Each number is 500 + 25 x the weight over its row's rms, rounded and kept within 0 to 999. Layers, rows and columns count from 0. Numbers have three digits each. The size before them is the row's rms in percent of the matrix's.

# layer 3 attention value, 512x512, rms 0.134, rows 13-23, columns 384-511
095:485531510480480478497542506516484519491527509481514519494453547482505505465481517485508508498519482491535532475502489478484456541503504507489453498485486493503510460461502510476515486525510531491485508531492502430501489474499518457491477510543520461490502506520548493510509493497481473517491517494489510500475496516495482522481496527531507478442510533524517534465508501491480478505469
118:502501471493510498509460519485494505513507491525441484457484541473483492532496514565512490541490438508538488495491504459503461487521496499508497520494524516544466514495494515512468520548501503490513499522528507514516525486476485563439506542507476482508450519514540509511528479496506454501462483532524543516504545484513514520522487520513509485493498503479480473516473475514495506460483
094:489505485476528512471507507479522482496490473511488514519525490538526510479554516503443508477483490499530488564510478502516505550494506526540509504482503473509531485457517515492520535482548456481514521520515480468481501506533510512458517469492457479511482540480468473503520486497521513468467486547538516508525511520488485551506504512505532497553492464436507467568540488548518515507452
097:526500478551495513502493492474532510470503492541541508488525485478519533506491463478531518535480498455527504493496486523516572527494494496516529513498522515433465512444481484523522530495502491475497468532484486526445516503518470485480500464536490500502499500546490462507481436469515460505496514526510531514511434492466477469490488447521507523529463460485497499472526528482495443563460
092:494515480501480522473510514481466510438527492500490485507484504482527475533525507523432477504436477490476478545520548491525511505480535500524492536507495497514496515510526486496446494523515496466520550501531461492508554481504480507479522482475543485526535463495504510476506494498539489508502501505505496515529551524459486472479503480493492515524473497527464482529535529517493524492500
093:501490515522489552462525450525482463499526506539502508555512515483514477473522456507446478493451525467523487503495509484502504493520467518500496516489531507492532561527561510478467476555496530522513469530498531488486512475448489491486554492509467484506525542506481526477500505486482526494540476488448519507483496502518532520500540523502505517513538472520457499529491487520517491521498
097:482524481503539496508509463493503495500501481530483495498537455510493513495469491542455487534480505457527516507501432500498496505489467505509480534473525523493529497467530484557527515481513475477525517501493529473468519498520524483472478447473503488500470510511502514500537488519513462492483476505449509566480460507473478520506521486530494531508520523534543475530491546491526530485515
087:543515521459530510486550483496528474505496469489467505482465512440498492510463481529486518546567501511503489502522448500461496552509482529528433495435511452537503509505482547503439508550520488513476448508482504504492494465502500474543457558513505530501501502505505508536553491524464475521495512495526448500524526506521505498469522475501483488523535513461444504518503488481522511464458
107:484481483474459471490435525487508518524497515487489480488499506493455512522460529562522527542509485512466519533492533534496515494529543529468524474514497495524490526489540497541510463483520472482490478507525458520513462509521461566481490585499512473457483499490500474484541515512499495475501488533498485522493524517505500544482509477479527439504475507533483459498434486482492518489536
092:543513565461529529529538502525506498489537505479486516487445509482515503472504511489519506536505483497517512488502538482509482497470473472508508502503498527435491502487516494539503508492499518524505490545490500539554479520553469502533486490497537466509515487516465519500536494457491506538499502472529502482457498483500485505484484489453457459463517503485523517502519463527499506464467
100:499535477508469502484485450477479476457511512496498500512500446431517511457472523450476472521534520478518496488559503506512502542543485540457507482510471485463487521498493512516492516536526466513457521516535514479528505520492484507460495507494471490524501535489499499460489510515502494488522522493505503482510480499537500508489505560494530557557522459505493531494504533508489469449468
# layer 3 attention output (transposed), 512x512, rms 0.121, rows 13-23, columns 384-511
093:518440504509530520471481487440528472493479504506493471507510493509484495467526476495492484516468515456480491495500475530547563507523518495503509474528507487507522555512476476511473523496495453506491471510458488559500497527513501507515468467479488554528510521512469527456477514522522554461509452518533511460514515479521532474515560498484491511522476515500476473510473505520509544476514
093:510496544472484496510551487464503531508466513494527488528551447510506521482474476474443485498491531467514489514503545509499552534470482510507504497461511511500539474482484479501540524471485501537512484490458485514538504488539529506527475431483467492462526508542482474475471477497495556499551521516499430501483494509487472512484495528532514521491498513520459483488537480497520514494533
096:511502514489477517589495485509471515498519534541456485482503465513529462506474490519514507540496500503470509514479527507506513490509495484561496455503527498519489468522499490502487466522455529496498495516529485521472505522489522512503523536490525534503492478531457551523507480509461520535532515479517476489478503498521517463505507454491505474445496500528519482477462473471498466478523
094:499512492467486492548522478504499500593465524484505476504482498538519500456541529509439496503478524522475525527509553493513457475517479551439481508470466479545528474535456506519530496511468527468511506476512528509519511511546466494546502520511527481528497504485493534495507508529496501528454477502483443498485525522532485498468503554517519477480478536519518448498463498533515531459504
097:502488497500508510505503485511537516529530485477491487453510475535465509493507467511502487504522524532518515471480492529489498495521479529502484476474510546495484510515520495490503499488499462514500475484481503510523465498466525497498517514514465477496429553472514568538512449497531491521548482500536535486493454473530522449518507474482534488499531543486544530529477447485504492485461
093:502508511534486496524481546532532557472497490468456459471504472498456479525489484491551525525535529503487503462493473511522474466461525486506501480498461487480504465452492543499531508458503526515499525441480495523536501496532516510510480453481531487550512501488489467548506500475494442531488524510523506487526475528478462465474476484505499461512452528510538516463504496488487471500510
100:486498492502475517484542512522501459494502502481481508490505504479523505500518527512506515473485489487474496496512513459523494510525509482492511516485440511504528520514458545464493500530485508509486513502501503545531493500498495514526490532539522511505504491482458458530491548483509538528521506500526494474511498487482502490569532538494489492508493501484461488429492502477450471504462
090:490470492505489480504431516496469559475499511478497507516537483512527514513523506461514507486458472534530482517500533525518489460532524449470494521518501496474501509452499482504494497474475547490481510483533527535519498508504469543501473454469462502498471508497494516453402509465521541503505491501470544486486474471515484509522470507536541538485469462521481493499510500503472502551510
101:492522496496493484501497471500476456480513473521466516529476535493519519494539492492455485470526530486493485484473484450527523518515492447545430545540515495487515470515472490475486528520485533488456478521518496508481533518466511458524495446517479485561483488529535538477474476481493560515501488486510519513541512515514506518492518476533492546500505480486515610521497488486507513520501
093:433466465516456480481495508473495504491483508504515484468499512535485506514543498513512526510505486471446500503510455491481488499481540581450506505473494470542501539518506532511548511493501483469522478498537468463442471470483522501493492466478524512524477454437520534495491530565509508501522501554504487456500500501478497502497498465531484514519517490541488469510486568486510504537525
097:483478527447513533548478510526511494516516480458497517450494527550474519526495495496489519484478497464514504501495547485493503500476526447521508527528536474496539524522526497447472503474503525502550522473465523518468523496473538519518531485515508529484513495486460507471483491510497482508502504471493485538506443502494486467483487475535455491473491503481541477510525454518478495584515